Part of a small language model's weights: 16 layers.
Each number is 128 + 32 x the weight over its row's rms, rounded and kept within 0 to 255. Layers, rows and columns count from 0. Numbers have three digits each. The size before them is the row's rms in percent of the matrix's.

# layer 9 MLP up, 1536x512, rms 0.0831, rows 511-617, columns 0-63
097:199127077136063072100144113187149107090111157117158109058161087157150083172176112118141129099167134159171107111153079151113121067121156124143149109155146108105169078070109120166087150143073154
101:197135075128162113082167125172136115123130058080104064123119107131230107127123149104102143177154126137142131118123107136148124170157114082112185186135137125146204077089105135150107139106115180
100:131160146130097149163125132106149166126156165104174161109109124156190170134143101158223144171153114165170146123123189113165136133136162148112095117136152077145080157102139134145174123144102118
106:152092087125126179115082085100158090121142127108091100095047100122068163148108149170072144063105065133145163108121130163141093144140104114181151107156118182148117165178042163138105098135151113
095:128184165171178091110142104135108136119120143145122128102143123133122106178197087128136147152101162126153115159105132095182126105150132077123122185131114147100167094184170094132088110130147153
093:127067082119029159083097113132189134097161120186127094134160192123165127083174112099145190081133088102140119166130118145153071098133113127153117084170158162139086082095086120175149158094103124
102:159123101116164151120071148149130139149106086059168099131151187142116107126127151125144163120185102156096138124144169100124138097124141075154125159185136111124093109131133117142082090193097115
103:177126057090147159102087143117126156146154139154127158086139137096190105096130093151108157164077167081135120157125145142076146106148125198100136169152167128130168104133107079175104088137133092
092:163146111121123109237085166140144044104184109104104106138107137088118105150100089145167085160099148071161097154132106088134156127128141120085146138147089149070146147148125104157138083150075166
099:140128141100097193113112157155144167158190134171073136157147133142132110087132123114101105129117175126222116147100125162138125108121165187122143108126147075153124150171151148137074134146066143
102:149109118140118155091059107126138213094154166173082173094130120079186134139097166137115069138129122171118109112165197144132101134157171129097139090082128123161134127095119172192165125199107182
097:194238082057185128255048155126193096144122106117142080122143091127157106104143117088135126164185126152189084150165126143174158106128117088156134079156162094131131131134084132156103110113090076
100:109168101098140136176131169163174107116111092122164088117112153137061074159172152094079082118057079115145065128155099147108116134082156104162044124124092105099116124117122107213079129138158158
094:146107144146119128141096169089152130099139143113138190086176157109150054118173143043125130123091153145138158151153103110101103052178137104116112150168088126101129157145076120133132144105143189
106:100148128128141120089131107109106133152168109105105207098135060107159104134116116067143098127183091119130118162106104180135164163162140129151135114115143201154126143149154113134098112125152130
103:120100124132119155120142094158094134107103114130129076077126140175093076085128105062154152162194095186149112145151158103140147160132089115126127181123136131083139082132117168197196142108109124
093:121144176110168140148118143191179125118183126112113166096153100133139166135157184129154112154100110093127116192071136082096135126189108125156077127109128119134150134179079124170132064107093127
093:050148118123116138133102132135177150123178054155169185145141099109119096099151120105081137124114116126145144145097096112157116168133101116094168142143136108132139109118154079109136134088153158
102:144166102088070135121141141202194084132139102165098118127108163192114134150137093175113161064113127111123064118137077109134083164170138109103175134136064114160146158085104139147158034112167133
102:177042099092125178025132150126138173149137073147128099098075168090073133133124152109127141137088027102192107147187120043158177163141104105124094076033123124135134175209082072108105125167106125
096:159119133106160138146096107113077166098132131069128084104163124103135110124120065137125128165180134090078084123091126085132176117144156142124154127124060084138112132120174162095118147148204146
097:195108143159124191132184079135182162129094113125134183121029162174168121090107134133133177190163092122064065160135148124125181115182158096152142070120024105115143133080149110112180185173157139
094:099156115154153087182058149133222095153173093159123105160144112156140138117080073101150132178097094085100081107120075102201174113172138084103141193120129127083165174141153088179196075140099141
102:112152100117162113133153161117151158137149092090120133167163172146158092067151060113092107082059119145089157138179119139131122046084146098108126069107075149147149145120157111118112093130173192
097:100131147102139140100145131149132142155116111126114129142052113131161127164113132085166156200160194170112117128139071147174147141104135126100101121163125154098091157049096141140111149142127134
104:092113140106129123110117156141143119133155161130130187165111115052083150148054164111135159145127148194124170098146180127199115097111146057059111097170152091138200099111101131162090146123168139
104:176144131178110117100133109161152155076089082127101118168140133119137138146112169096074177144095158084096144144162137156113089155161077143171125184090150126081066074139116163190118175174076090
102:116174164135105131110150130160090109146184116089141156175095159139130141141122171105073142116130172110107175206115121189083137097114088052136097162138103137094168131146127105127128099143155142
101:124175119150150110104136141120168127120091115054120115131134099162109131122139165118089155081126115104128158118099106182143144098123105070098114147133096048155200112143158123163122115141186101
098:142204111137106132154109137144158140100174126092151173166131117104138066108138123168127082082081148098053174137141151144102089088125141139155136158115162160112113138126118101124137122113091085
107:129125098095101126157164121111147128129145118125175132056151132114169136091142146136111117215137146160187138144084110178081124195150126132124091162157156081171111136172156148168132104104081155
111:114202184131119176195106137149221062220124153122095125150119087129127165141116104130137108218096075088130093112112174130132106125119104121150102126111111112124128147068138138128108147149145082
096:154113102133197156065096121144132197109155155132133130136114108138122108145093079122077145161190127112071105123204100152114135169086155139109141118183141097196102109148091174145177166147113146
110:159140130091144101125089171135097156088166064108144163190101138093120113151156112110148094113132189113138124084188118055136112159145099079086175136198145120121123118067037153081125099121208114
099:136164131122130103033138109168103176112102155146121117155186103117101058121155084125092129197130102112083110107093086114121178138191119093124059146079112159114147082153113110131126161050125117
101:156148069137121166084110163131093131137126053130092127099075095135121178150151136161088121123135120098125169132167115079103088157148164175129172121091143109129118042105115147149151162114182102
100:075136119136158155133138145084155120086163078119158115118077135190127095103122144117142175105097071141088110155080070121160129187215082115146153107125108136104119127097105130121131069113112180
098:114128052149115114080080105137171114096134139129120187107132142118082150115120080127165176144094160115136162118163118109129114089115143171084133072097098135164155121115203110134165072170090115
095:100146117128113138126071107107143156104110125080101083153139150131151198171141162136157141128139110139067215185137062170054194118140093155172079115126155133087158102134176156076107133174076140
109:093164130117140147127185158136168125137137142089093128073188128099157115118073108106147186103140103128135098173089115125151096152186177086048118124152086110156151148114145122141105132171102128
102:121151133125111101121158107133168027135124085178093151165130089104106149113101115113106093105140122180170085103126095116122182154144156022115119064156169180099126157097142129128123112177164155
094:153062140107141141165125121124111092142151142116209102118096091123111128150104138123091150120185149154161212150121151087167109202146132135112142153137149119145113166141209095084089133106154192
109:116103085061109135204127114072130083094108143139114140119098115135080105090138157070147195077053150113116061127171097128071118166093159083165128137197095162128156142111110132143155126133106134
101:142111155151169097172097118197150097108153135187052146151210100098160094095102174155122141105084143109162086096113141137160125138142132111116110173122199126160101164115122190139103137136065096
111:087150110106081104128089116173152087122166112126090114103148101120104128216131156120153132148118155159090093127129169149101102171113116104146107156116082163170122062119143094122065154128122126
106:131214096129137102184121084134111072067139175167134173151116083117126139086147161152107161161125081104126171086105131149139096140157108145159139185139172105138146102189097129092144085182082111
086:127157143165150113083179073120127159049150138193172092111126140132161127137122109135160122141163159105155106106113102094162116118162109197102066123079052177123097107124236121154151126116143152
100:135124106107098157118144147083185090100131162142165204120094185147145104102145136141130158183188066113179120114129136141127117113147156076118154174169076147104134135117128184161120102134165150
096:130147158114106153132147120193093164140188141166081138123147144128089165142161084136126125137037113139138119098140136109137213124165085151137082099108213180156108134133116129116140117128114118
095:158103147145140136092134120083156157121133146155122162147167149058095143125076133125147109129120114156090075102122136137184153135099124137122173113100160103119132120180154160132125138129164192
110:118119075093084154120167167198145038159180073139069129152149141135121084163156123075113106094105149144116143129134216088113092130132178148170119118189136081200108164141128141150136026107065114
101:106178071126173135113079118146121126214149148118117106159151136067151150108188133082116168102130146116151073123175077122100137139160157159125113113078026159110156126141150162066070075167166087
107:187168131128128166143185116150112117142099133111108108102117199130150091097113152144062122128121151120153127080096146094155154163074161114083123088162096116185105116110094140120138113122118165
101:118152134087102110163100107102096100122109157071167148095134146107087130099154116174143154158133069136128083150121194073102143018145134099195137105132082131162181127140080126126137118100151139
105:150140139099136154138143146113151093052132107161102079112071105087146077077147109138148147162162148123073076097123149094115111184124108150135126139092130100119182109196114161104127114151099110
103:120147113164148126157093100137139079101152124148135110137157123115128140169161142104151100145125093046105087116176093080100092137162137154088058140126160102154128173095155145123086151174191080
095:112174094149144161070141154141136212100113192132111154115130176093153120089090119148125152112163106141090119144140085115102188103137074141119147127105162149062108089157106145130096146156124083
107:136173092109122108148162108182132137069150155164094151127105125098146106085105128133106112142056184078086144194130127157096086170135069141091124148167122092075108116153124134107159126103086124
106:198220060137167131144123112132146144142108116082134214113101143111175161191129070133130136154082157135128124106087141146119123089149165144092081189159119155072155146095117166127087155119154178
101:180140111085113144119114140097096159096113126133151131106123138154131118125117114112110152107135112064141127171129110132126122153213152105124108138158136129109126192082127132110152159145167072
106:119091117125076122139125132095114107130163105123064122121158079125099102076128084138136124139163194089146122079103157078148103121064104165109154180105064157119100129108133064074128071174150128
104:123151101102127109135107140118133106100108130161114089150148169128117151139080111077083096082086103228145139076186127185144154087066106143166097138134109110131123115127112131115154157140097057
098:052136135077075140159096122092187119046197121111155125100128139137169153095169125111107154129155134154098172149125072077136137115119215105199159164171138172082141151132108066125142075076142137
100:163120142113121152119134159182142176151165093132146077160108192118171091167093137137159126167168166078101165126122191110137120177140139131093100092113177117133137128185121144089121088120096097
102:143143102133084137140127112157121114129168088099157132163135124075108149074174094110081150168117101089135061077120064152121123096154161124135084129173104103173083188104172132171134112129131073
104:113095199126132117150106076136083075114142089119159176114119188131094129212126125111112124111096103151095065112050109127082199098121152145119130143159088066162147103138086137134139116165130156
098:135131149103124105111118172142131128125149122110078097138099098136142131128200114108166091137098129094125146111139118059164159123137134143182146136111125242124166166133170110117154153204074137
100:126123156088134158165105165195123115103134114177127084165094126147053164201136143150170169111099144083134108156146138126113116111106148139111110105160164098116169134115090127101105146122163111
107:137133069092158140131157170090110126134093153147194125171134202144103202120136105144109117138157158107099147150176096156110143163154155204130129095160180132132106122158105098051227120210097072
099:164126114151164140064110128119131166161138059155104078117155171128194094109161163136095077097145125125143100084143141152114105110155108118104088120160138160142187193136077151124137143133078109
106:144109109186122140082137079143186139140104102145117118136113133077078133116105116089142103096118131118180157133148138152125113105119116138135063157220166116151094163163138083106208191116121160
107:133166045126095114120094143163141146078105082126143107160115163126111135190153129088168071141120098172154140157122149124107157148166159116152075148158150078172125126094187103192143118150107102
099:171088121114119137150185132154134097093165097166145111175150109104170133149166062192136106117029043080156142164102141115129148089159163126147139112126144191158099121200085165166128124132159147
101:075117118107113108118079150071140081126121113182144169148098088155107225099084095077142149062062094158168087141186114092136115106105123099136183082129120165061163095112120096172142201094122082
101:107150100091129075144105128155120144111121084107118164084145102127152081108085109085131154139089183142095155123156116126113160041146105128082090164199135183150089164104129171086149158154106080
099:158102134144142131124111115166140081153103182154048131106134081156155184119082128129157160078088095143118050177108103110179160158102160105144139108178126126084142120115107139087170153140161108
099:140175123194112116118105145155153196139135087192139172180106110141128119121153148141163133176122103147170125056145103119136075125112131077115166112094117132130113208208090131096119137116108165
089:159159148084147146119106123138120195247118128107115149154123079101071124115106121143147128081088116076156092149182135115133105126117129149155144146125143149193145125111137141155107117205154098
106:111070121141096158139164142169148114085081139131128136135151105095125155123152129110070133099193133108103158131118117107084141134159139085097113130120103158101111113073114115175139150159139073
093:078139088057116075153160170118159091067127109134130161108150139168128138090156075172128121138119071222135118121115115163101147128120102146163090151145142130181086134178145103086089165120114174
097:129226111122218101137115166189216120100150099159123090110150085168093161100106073114130159094099153095141130104124107166085164153139118130172160109129145127149096095163113095124151129113105136
081:115185117086099143124190189145039137080098109103122081074118075143128153136149169117141101159117160150096104121092115095112118100137141152111140079105109131124099134084167137138156154164084102
114:180188118137113103112158129116117152135152069140080067136147094079157149174155153112139123088182149062142092145122152091096161133175153152075141164101110151129130109174110116119113122125124124
082:100153208112104099083152108175134147137087107110147137138134096084151134136167184108103115118135196102056110113168150126144191135136108203111065117114115112139107156096152121097163170150148058
102:180071125109115149081115195158090148145106132084161152098116155207111168105112118103166099130109119168177101132124128147183160157079100130169157151132141134141100123168151128112153161170102098
102:123162179070143118076194101158086161139133186096171132171100151092100146140176140181158109179154078052130093167123109131111093167109214097114130143139119135043126137107119142109166131131146123
097:120177106106100156190168145108171071113157186093095140166105175148227139141093137099094107064123146090112081132165113096158098114114164065132150157147130155139101110141151103127155119155110127
101:155131123118124121168108138124148147142112081150118146141095142124136118182115130053125138136117135164131137133164112091154077125166103114145066165058115154127092125115116121128084097074078131
103:100108132079125124180088181163150091143135096105082138172116127139190143171113111149109113120096085201105117164131136132138138188105140106147119143079126160136091113143107142105142086146181098
092:103132121137102152124145181144164078149135080118154138157100190169130074081120111124096107094100085104113086114178124086163188095107078069137103096104099147160154117139138122188116175093091113
107:177110121165091131088132095187132110170134119127147149185140105103127135156041149059077096140099120112091107129096120106123103071089111173140086108130132177102174169176067117164157089189105161
106:119203106128131139162135128113104157067143105133102136141131116131099108169139131079174158093143094130111154177119110124154083163097145147187095126163143155149182145158161135124129115147077148
096:170163056144083146114153069121145107178029127158112178132071101141095118098118171138072138086177118128127108165128056176173095114065081163147112161121148141128117060107098138158061172124151086
093:065094135077128140160108197094078093158178083085095156181123076120138152106087127101124115144157169135153128142084133093178103114100105140112087175065164179110110061133108188125099115131102090
090:127204106120125144084131127093132090120060147106129115081104166127107116135148172154136112112087115135047113052134101136122087147148131134153108150134130121143159155146084116173147124160137130
104:162162105123162144153157127104126164099135112142157112144155162084189163123125215105140103164120105093174101203168170133082139083115137139131107162050137081100151083171132143129149157081143129
099:103080126141071139151137119147168100130110159175106147090111146063124110120108155134141176203082114123118078123077170140142080095050114115133099131134127168116102078088114098125139091100089184
099:098151126103128131088118149128128096120120166106095099087121102166094124157120113079112118114049107109160098081066131155098139140057154138072130141080062087125148147137092133147172216148137105
106:161117103104145093022203113131070139159157131078112159160109092106134153138081110143064161078097148174144097126160133089130062080165145095138079122088104146073155156133185085102160095173141127
094:122142135133106186180196099116137071167141140122117185114123188121144098135151124163081130122108079139170117129146161139143143142076115189163086152119090145147175070100092089183099096155130169
101:117103111118104151075169158142167133148136101082026110169116071120111143141145138118113100124183175183099181190195033134099051121142139111180096098111103095098105094138105141147159188216133103
097:084136175106082114095094155163097169088151117145097099202137135077184141126169080111155139179132102150164149094131143070134127098124071100142129118115146154097102116057112118080138087130128109
104:144094073125133137115112133142129138155121158086159136155080161124148114102033076109089152148076154105148122168094085106075142162189119124125139147130153120082106117162115136092140082132139181
103:101113137097131086126041124132112115153149125118138250146184159132054120064094197049151100176122144128085071057135098109144138077161164073171162192085135090072135118160149126143106110119080073
085:135201127091053125192109114220153059174106172125160089129078143084189188083142132118137148137129145120118124158134083080138120118120101152100149139127111131087113127085119178115104170105133172
097:138048078155116117123116138117015104114170176046130113104111127152155114103106154161139116124148149141133109159112144084149145125085122139087092102071122146113143091078162171104109088186145119
097:137171132140174141149115080160164104077167078069114081162164150063115165125169130194072158143168117109088127119096133093131121143140089114181130210124167167096076093198181133078055092105195190
# layer 9 MLP down (transposed), 1536x512, rms 0.0476, rows 511-617, columns 0-63
101:118141132085193148185096133028033159134129161171076104115119134137135091105130109125116182148174145149081175118158170151127122126135140122169183163064108152099098077157103110080085085126129178
102:052182123174164134154100114139104157128099068147100107131101110128026120136111157170111167141123166125193139104125122226093192086196171165100147097101096128100177116077179154074100137095193109
102:134114106105186180096168158104144147154073185115106113109131151127155094108081117122113153129117119124140146141165173149122123101129066065091098081165133106159059151133128178102134158160128122
104:122115049139152126080135172137107167150099153135116173172174135134125141120149117128129132114148160181122152134193126126127124138142146133127148254124088140095150140103113125200172076149073112
099:171073121120115215129122156131119115138111136110118107150094135088142195125171078105129113100129095172134149126134094130185090081132138119133161167133091143155124123123142136123133091142124161
096:135153084105153098183167121062030131167147133150143183101088140088108167053117124122101136109097099130110175129214161153157119155173180107107147111119121061157157096105165194149119134086145122
102:120124126144121131101156134184095164163088141046163101144138091134100140150102129132144132195144102139099135164155127082160157121116183138066109170172170175171150113088108119106147100104144137
100:168146108170174133134205082146088160136115120129114096154111168114115172165083113093154150200167116177136173177102071184091174135132114125147080084070142112122165160119147084121114146147152149
096:187117105113128146096128184111132210134150177122123119141140177199127165116141103111126160146025170129137085121123223214124162113115153181125148167143118160156122161114081110126139101129129151
100:144152185175138134219133125123171109093155148158150141150172150196148167160132158148155136159138078141181128095180141060138146125116178144150092140155095149119109154104129152113109097163084071
102:094137170133148080139133123129116129176119163178120087156115122149141119224128154128128107168121101135108095131161138062165111128128087120135105109145151167111155128148121133073142166133162168
085:147108103000141186140239190151000023116091160166112157132077143116096124129183086176190157159140079147130166069142146103123128171089146101125132116134155102139170151175153147153118179136121134
102:157102110125101115107131152153096097155157104119091117133152135064149103133119150187174107148112135122084080150078110121186164215108098160066087109114152125134127099117125070122092148118160153
095:064129198145102192187166110171090080136138089130065116135143107139138127115058133147035101068075112084097142098141152142160110116072145096103145144153193125136153134151147095067113119074129079
104:149065095113152111139111165126084073132148090093105134172130158156125093137140152123196143111185140197103193152118162092104118135105155135112120108112143147148083128095086077133082109143098154
104:117160103087159061175101161106151106133166097085145105107193127124096135178088052161076139127068074141167139115160201101099101165083101110101143123168148108107115169163103072121099101151171156
092:145115053075154178235187123101033133126130152067162129153126084136078163105128147152138091093107148116136080095117065114108110164101147065112114130105049101074132205140198152214136077153100103
093:188112203138168173199177150103105123169163110142098132126121145144100191093086147091107122111197109094175130164155158129162121078096137140140116110113080069140100098127132127166132153144102091
099:135040168170165158162172134096103128108095217163148157105063121132115095123079088086173143138137153157157137124136127131144081150152093062110092130124095159156129135122135121110116088182127104
103:135141109093138108158070136130035120118191091092132098134175144094159107108081142146159193175163132131187097147144148108196129108168080114157149165165152156116134115171098215152116144094194131
097:185123180108048126137071162115104099132128115129171141092132142145098130099090142073146105087071080148173111099080161133087166119190169153134081126159142142161121170088136139132084158189090115
100:095091103071112071110087166128006101123118154073133113123117108111063156122129103109122117147128175138137086181125139103145190155141100113160057185127136145140141126075156157130106147179070126
095:158104168083156177175157152113122128150099131089136176115138127142135170141152126184122129182142186134193157103126132144105110051103156147127147108124188117119162103135118123109177185145145075
102:119130153196145125147138098080150065151057129103108119121171143062219139181137055122157142156130092165083132098123103085144056121121095109125131117109125167102162104171138166077124107117105118
097:151108090150146163137172153098133153171084090134095109062163158054127120102103146170127073168162162223145139146117178093101109101169107158122110137140128136139090140112106106181069120174058157
104:133112150096120109141079151130127120140192152086085112176076145078100103129114145137149146158068129140051145103137106142071112162111107167131204147112107121133147153055182096079105126106142126
102:107158120149147112138133132104116139098118130150136138071150142114036089143115167195129119198140102149162196073140198147109132136132140050073146097093191144099114159125139144178073109109150134
104:117130056209112163117179131148126152170121123161148104181129130122111115122134134160111124139071157040098094120071093119068106113153114156053132131160143154075148182122114073088132104107073113
101:066110142117052137102124100124061177118168145070101127148061076137166115189121161127126198090118075105136141154142123154120101084171101124127115118096137106100084089153107111090161129102150135
097:189092177151172171145118132080099127162057064111090165146093072130100080155151137194120060144138119155136095119134127129062122141129111156162106129122130161069126075109139140161123118115127141
104:096118074126121108101147124120110169171082160124172111142123163133115118103184141106102127153115137125150181120092077170115174176106217149073117100175103131189137146170209131150099156114170092
101:119178093076245150255195193117075082106097149153084178132105159188157135149113065163165125098103101128160158084148128143141164164131139096117149181081130102180144140120099095237122123102158115
099:122062166164122119159088152113130080108141134164158146136084132152055160081067110128086101116132213109096110142070146086128137132145081170114127129155183115173153159155112216109075138113109123
106:108055135154191117091133114119152158178132124107191138137086128087131123164089133154046183097085137093143068140112139057158165166170155158144114128140160163090157098147145154112126134130151131
102:146133135152197119153102113128164089199127091154071142102066058176116123146141149077079150186148189154087178128101151129163187163166086145167095106190126145076115076109142109118114133137109029
092:090097188132186099187145107214028174146116144151119140104144158163126130157150118162124132134120127157136130143119126091105111125205132061105113128059133136156161116150149123083095092122147135
103:115164173125136063136211057139069132086086126094126140131067131163085164103158145100073119103182118140161102101121125065106150130115126105178158141133043131138232110077123108102179133109095169
099:204137144092135207090148129068099124096120105117136089137127137111131145111194115096150204018104136064174134129155113111142106098126101123087161107142133114079116141149094140118178119197115096
098:201074184134180115138070222061183104101094106030137076136139111135133133136132172137142137117149160134172135097095175098151142137057097123169104117155159153135097125171139092213154138133123106
103:084026116151178121142147101085168160160195164117206152121210167136126091114118113105127121137112168095121175112123085081086177195151171089092142074096088086158158125121104121079068130090159126
105:130132119115101124147161120133113121158183190130104080077112084142128097154118174161092069109131102117045127191146146080081213141126090183153188144136125102156167160111133119109146174075113126
098:112120150107059118155171135162105117125188140096162133133143140121099206103126177178148181134160168075129109133128181111152144159161123181124141187181100158197114174120183153081098166124121198
104:111146071140164113103167129136117136145122107128098119128161165081097114124168100169154180146166116110151114130132120148104141182153123114127218091166151161113092110155128110106103115131121108
104:144140129109099116151108135145094148108115146165171139105077135105095138145207178101156172152136136148079132162106143179135111139122158145124122115091104144077136118157064135147194124146191164
106:200126105128154152180138144125129092083159121172098155164115089188131181139181164150189101104123128171186101077129103142174124129104173092152175135171065155138091186138091169129121129090123136
101:056072184135110131136138144113168154142072104205209150084137126102100152143147121113133145130051114148102132160139099126124147146087106086129220183107084114127148114125143127083155089165122103
087:060008177060186133093115212164065082127129138109111157129136139104154093134108092140116133134121091151104128162150116106134189145114179084099143157125125115111142121132130122120105110072162120
097:129088180159172075151196109156122142114101078116117062164163205137094115092142142151114130156120112097167166155171114104161102136099094130085121082146090165178092069140090098116149110152164110
099:080110103119112132149164104110141100093083155177144126105109126126121145130155149159145083146137099097126145076115110136128138193102125159172163173098087100152201126109148107075087081137143156
100:174111132101136123131156146123099082069124116088130131143095095146166147116100166063126129100085152121168136102134138139075137146098125165100130114165179160150160131107131166186195152108122162
105:085152123111172098117168166164041178130167088048117102118122097128178163071082153117113071096127144099130085140161181094128139157087088174148122178170072111127117158067143136153167108164146108
100:130068097167162092110115122079121081179167202107110139191113138089170170073160097188100121134129084114152159116100071149129166149163110138108090093194150114150149106092121129089091173140134109
107:112097087134131133133075152102111104149106155119108092120096155141118100074072109071149092122169164108174148145136155142161166160134087155136208095148153111115065165101119130111170124124128110
101:084129166087117069151142153151169088149128169068112142135102156120078136202196132131088105092120100152118111224198180185104141127120133120114120112180142117099156084145114040111086150116165134
108:153114103118163111162096137144053088120176153099124131098144152160139144140127159164139161141130176127119136209130095118170079094109195119154112080165207123151184101165184180144142078084139122
103:132140137133108145142149117122112119160099143152110171126104152119119143181146111132196115114092182122143165129121139147129097163130137087177150194073136103191158089104113137131143184163147133
099:104089135148101156199102128154127086119083145134147149162119143112154133081114202129094079148116104068085108174132138106071130137112141143121178117124134114165100083116124126174119150108108147
111:173099164144161133168119115117104135122185094116124133157071150111208128144097109157122142180154059087117132162135168067097131153100066062106112074126150102163103182134136139054083173147148083
102:143084139094163046139107160152107078143129120055112092112098088116134159150110068117109134174089156117123112127176137140123089111097132076132140089117148140105172122161117172097085146157103159
099:081122112154095149138134113128074064098150050138092086121088140078181129084076159173145137141143179082098118147187115100146079090148157121113127175153187160132106092153161097157112174120143163
104:089123129177178152151164090144093145119134169114099156109114147101149178158122123155130092082094137163106186121151159176138165129170068128079161144112083136135126166136177075066089094124096119
099:119137097156164127151182129080119105166133140206109175119105086183121080131130146206143088121138136117123112152132156095120122102098198122170127094113156133199065113108131153196087118141116149
097:158120158132207169145156196148127193111135086085172151128113150137123126103134141156129077155117144135141142094113140145114080106200180126172161100117129181093167157149116115099179089098189142
098:156144112128200088137124115184150144160135128057102107112120142081182080122160119102138116187120162108119080099158131122122133129178170090176183178134086071107169185144137143124079163186131122
102:158098125132139088079171113097096197166145145100168153093141107125159069109080127138054111073083162115169107142188135088110176127147100169089131141094131134143102080148067215139079155113112166
100:157127146135177178139135138136152144141116100100116174089125145141057126115148176131099081101156171175127105077142130130118157161097150111140190151134153110144133111135129160120126114160105233
103:105145116160098167102159075146094093161051178083060132124152112107169150139106137169140090063124118092178111047212135080091157105118107162146185133101173095111073111103131118059109081150162119
102:153126128052084113106151088092097137167149114130076109129106132078173094100101153118129139138096120143100095109168102127176089106140092167122100099127131110114135140125165187126148150080108170
103:088142140136068142159109101155075112146166109141157122149110206091132143111108132110160111155179122132110063126139173130071121070088132146168162163137153167140108140140136117073064124093109122
100:072077149144104127136134110108072115164156143080115143157143092129151050175139126109151130126141018135086131072160141076169148122128089135148098098111108108118164084149190138131102156143105158
104:139146136122131131159145162156117115117099117111113129148146135167145108081122170039112177131122084134108057088190122054107120118154145122157131160155167189161150174123142104149152143211152143
102:068089108121153100163126105101059174048130117128100093129168109166123111131117110199171101142170140107149157160119174160116165130112154211108131178110128176142177126192131144166109128176159139
099:155152112114131097117146133092076148103145109102073116144143166097214154121199103135169085139117102100165177117107175155083181119149180165093115103131108130132102106102140072130104140140175131
097:141143096203150166195160125149134169132104116135094135092107032193148073069160096147142155179180093125144154155165113202139131164071182167089135043082106185114141196099132153207091121113138137
099:086104099152135121145081121115057139168128139120109134087132090109119104097087138107085151107125100148066079189146142142106123126127078063153119133070126141159108117100045124208104105166115150
100:096165198147112131193147140149064137133096195085117108126153116111151220130201145127108154161175117135098099104119066091210180141117094156144143179120140073145165116128050121157088137097139140
102:127084122107172165131137116119101102126165127154107130110147118210113123103120076090143135104179133166155082171148151113111182125089115138115129171120111111113129146158197082137094131137103172
093:075078125137099145160065143140149117129109123162152137151139171076115132131074174043113109119168143098123174137080156166167150178123148150201174086127100172108080115080087138074117123124117146
103:119175115161164094155148082130061191082113098181174111152152132137125109121091200164124100118121164083101160153123102114104125099095127111106123138117157169176143099157097088186111113107126173
097:164152106203124100134103182128033132103146165147076111157117120140172133110128085123162166117098098151169150099067087175147121049116149126107143129156076145128168101228118135120127147154117146
097:144079161122176119120188149117022176143131067160130105129095103077165129114110141167141152136133187109151134144105121051096128194121199084098158188119136119152164184134150146110113126161109174
087:191145255080158103132105188153016197109182115136158178111087106147171097110128094103058065134098091083166118108129128112091091170111137137133166141107151091124112105073160100163106069102199115
107:124095127138125143078130096115073111092110102110075132083080145158150121144116091128185126079108151126098088098181160138148146136171102146126081148156126134168159132146076160089100188122099112
085:113065240145167086067187157191000081102154136116113173129118152133151123125092122128150089191143141075155110108158181124076121130155127154155098166168161145155056141147107142159150170154102165
104:120146100098128129138130127154083146115207098139121148067133152209181180100117112109124128094147126131121150144115145164164107078128168093127161178136092142159097125094104118044167156078138133
100:099090123149108095177111083163114090127115141190124111161074140163098095140171181157135168101155205061132120164129117154088103104092170133140155199105114092084116160163154131163144170125102104
093:099102093158136090164178148135000158081157092126146129129151198086100129107055088160031117109134174074140090131129126159097157155104099105128140141072108075171213129151073188169089105137189163
099:059127093147121134074156099150091203115127065166109182150165116148098118091179157027147125118118192112112161192116140054146121111169096152153170146128127147078060095106136145125149160119174107
102:086133142140108108165200088151064167115091116147174120125092140142112150195127109101158106117213101215101129143164105121144111152093105156104051088130085149139109085116158089112163084113116152
099:162100151145126151132092134131167085110136130140126170091119184059132118142147177089116081095131186164145162209116141153172136160159108168158148069155138138129143120089143145146132110156162165
106:060133092105139126147075155022051166091101183119114130222193068199140136145100135145162123167115146105129158126146117143102147131093179119159150144115147093208169115102143155172105125111161092
102:114103165158157136144140099128141097130133123118087199148123146173111139134074102157165142086153134153136215157144122121136133142121063208150168100119175061077140092132112162110098142142189164
093:046176082180171114163170121066000249098125146074159145110101150099116125134212132217161097141128128169112056157169154135161106095134151122119118134119117124140105158180128079106109109083125122
099:158135096150096096095144140135067094128070192160091146097134080128134151110132178163084112126045128114104118168093145191120087158134099084060121188145138156105098145107101083084110079129118174
090:120097157115147170153142160099118058125134093182142110093144149125100129110178167154151116156133126121124133107110125088106142191134107110149169070146112127147120102142151129203117159136097104
101:170115150192068170176166082159082114114162136108164147119121113128121117135097144137169183125112194083123117128166202165125146141141173119140121105140117155060135125127066125180070127168130105
099:142164091142150128123168090139112165161122179139111103096115183101133122185162157131176122116138114142135098182157118151152126108158122079103101108052066146127112141094122105159125132125152175
099:148107177148155129116110104138103128101194166104084143076113183121116156106119089111133144112131113079067136116111141126184121121131104151086133120089075086137119109076142147116125045145108130
104:117153064113152131130140128149118132113124147114124120036131114104122126163177196150127167155174112185132083096191165129198179146120126138124122194052134092074148180093134162104066123137139123
096:100016165159104108116107133100219143106165214122178143086194142110109111121113129141106197069148107154097089130114110204089130170066116183098105151191128145160104167150135162188118106140107089
104:100135141135114143185073144111064147134122237081177116125140073126122123068165178101183125055078145110115173121118139158132105153136119147120151072134146137108122128152147128077108150156101120
100:083102141129139116172123139083050096124185153171111180103188101175145202094141180114124155144115135211180196101143136109157069143123145044098110140143131151071130148165125136091139094119086109
102:107087160135133120130143152124097100169088135124085173077096071130149100181080085128099145129060098108105109019142137103119105128187159136123035104091089190127168132123110121181148128126177173
102:132159105118154158120169142126173190117164220099132180077108148105088173082099133085124074129086161067136091127109116105110136136081063093112118138056116145129186113053096098149091059139148148
093:163079141181165139074148204027067176196110134106130113144142065155068074117103136130156104112162120171116079099095119123113151104153139101154105118118131172138090121157133135127154146135154229
097:143186114128137081116131059153083102105127176114099126077109105089181156190123091131152100139096156130125123104142163085079097135182158086112162120099098110164144062121131119104085097154129123
097:108096094116133172098160153134109116127059157126109167112117142140049093150096116110147115127113121134076145081112048139132194122145079146187141122131121190084135131155063116053117150145119102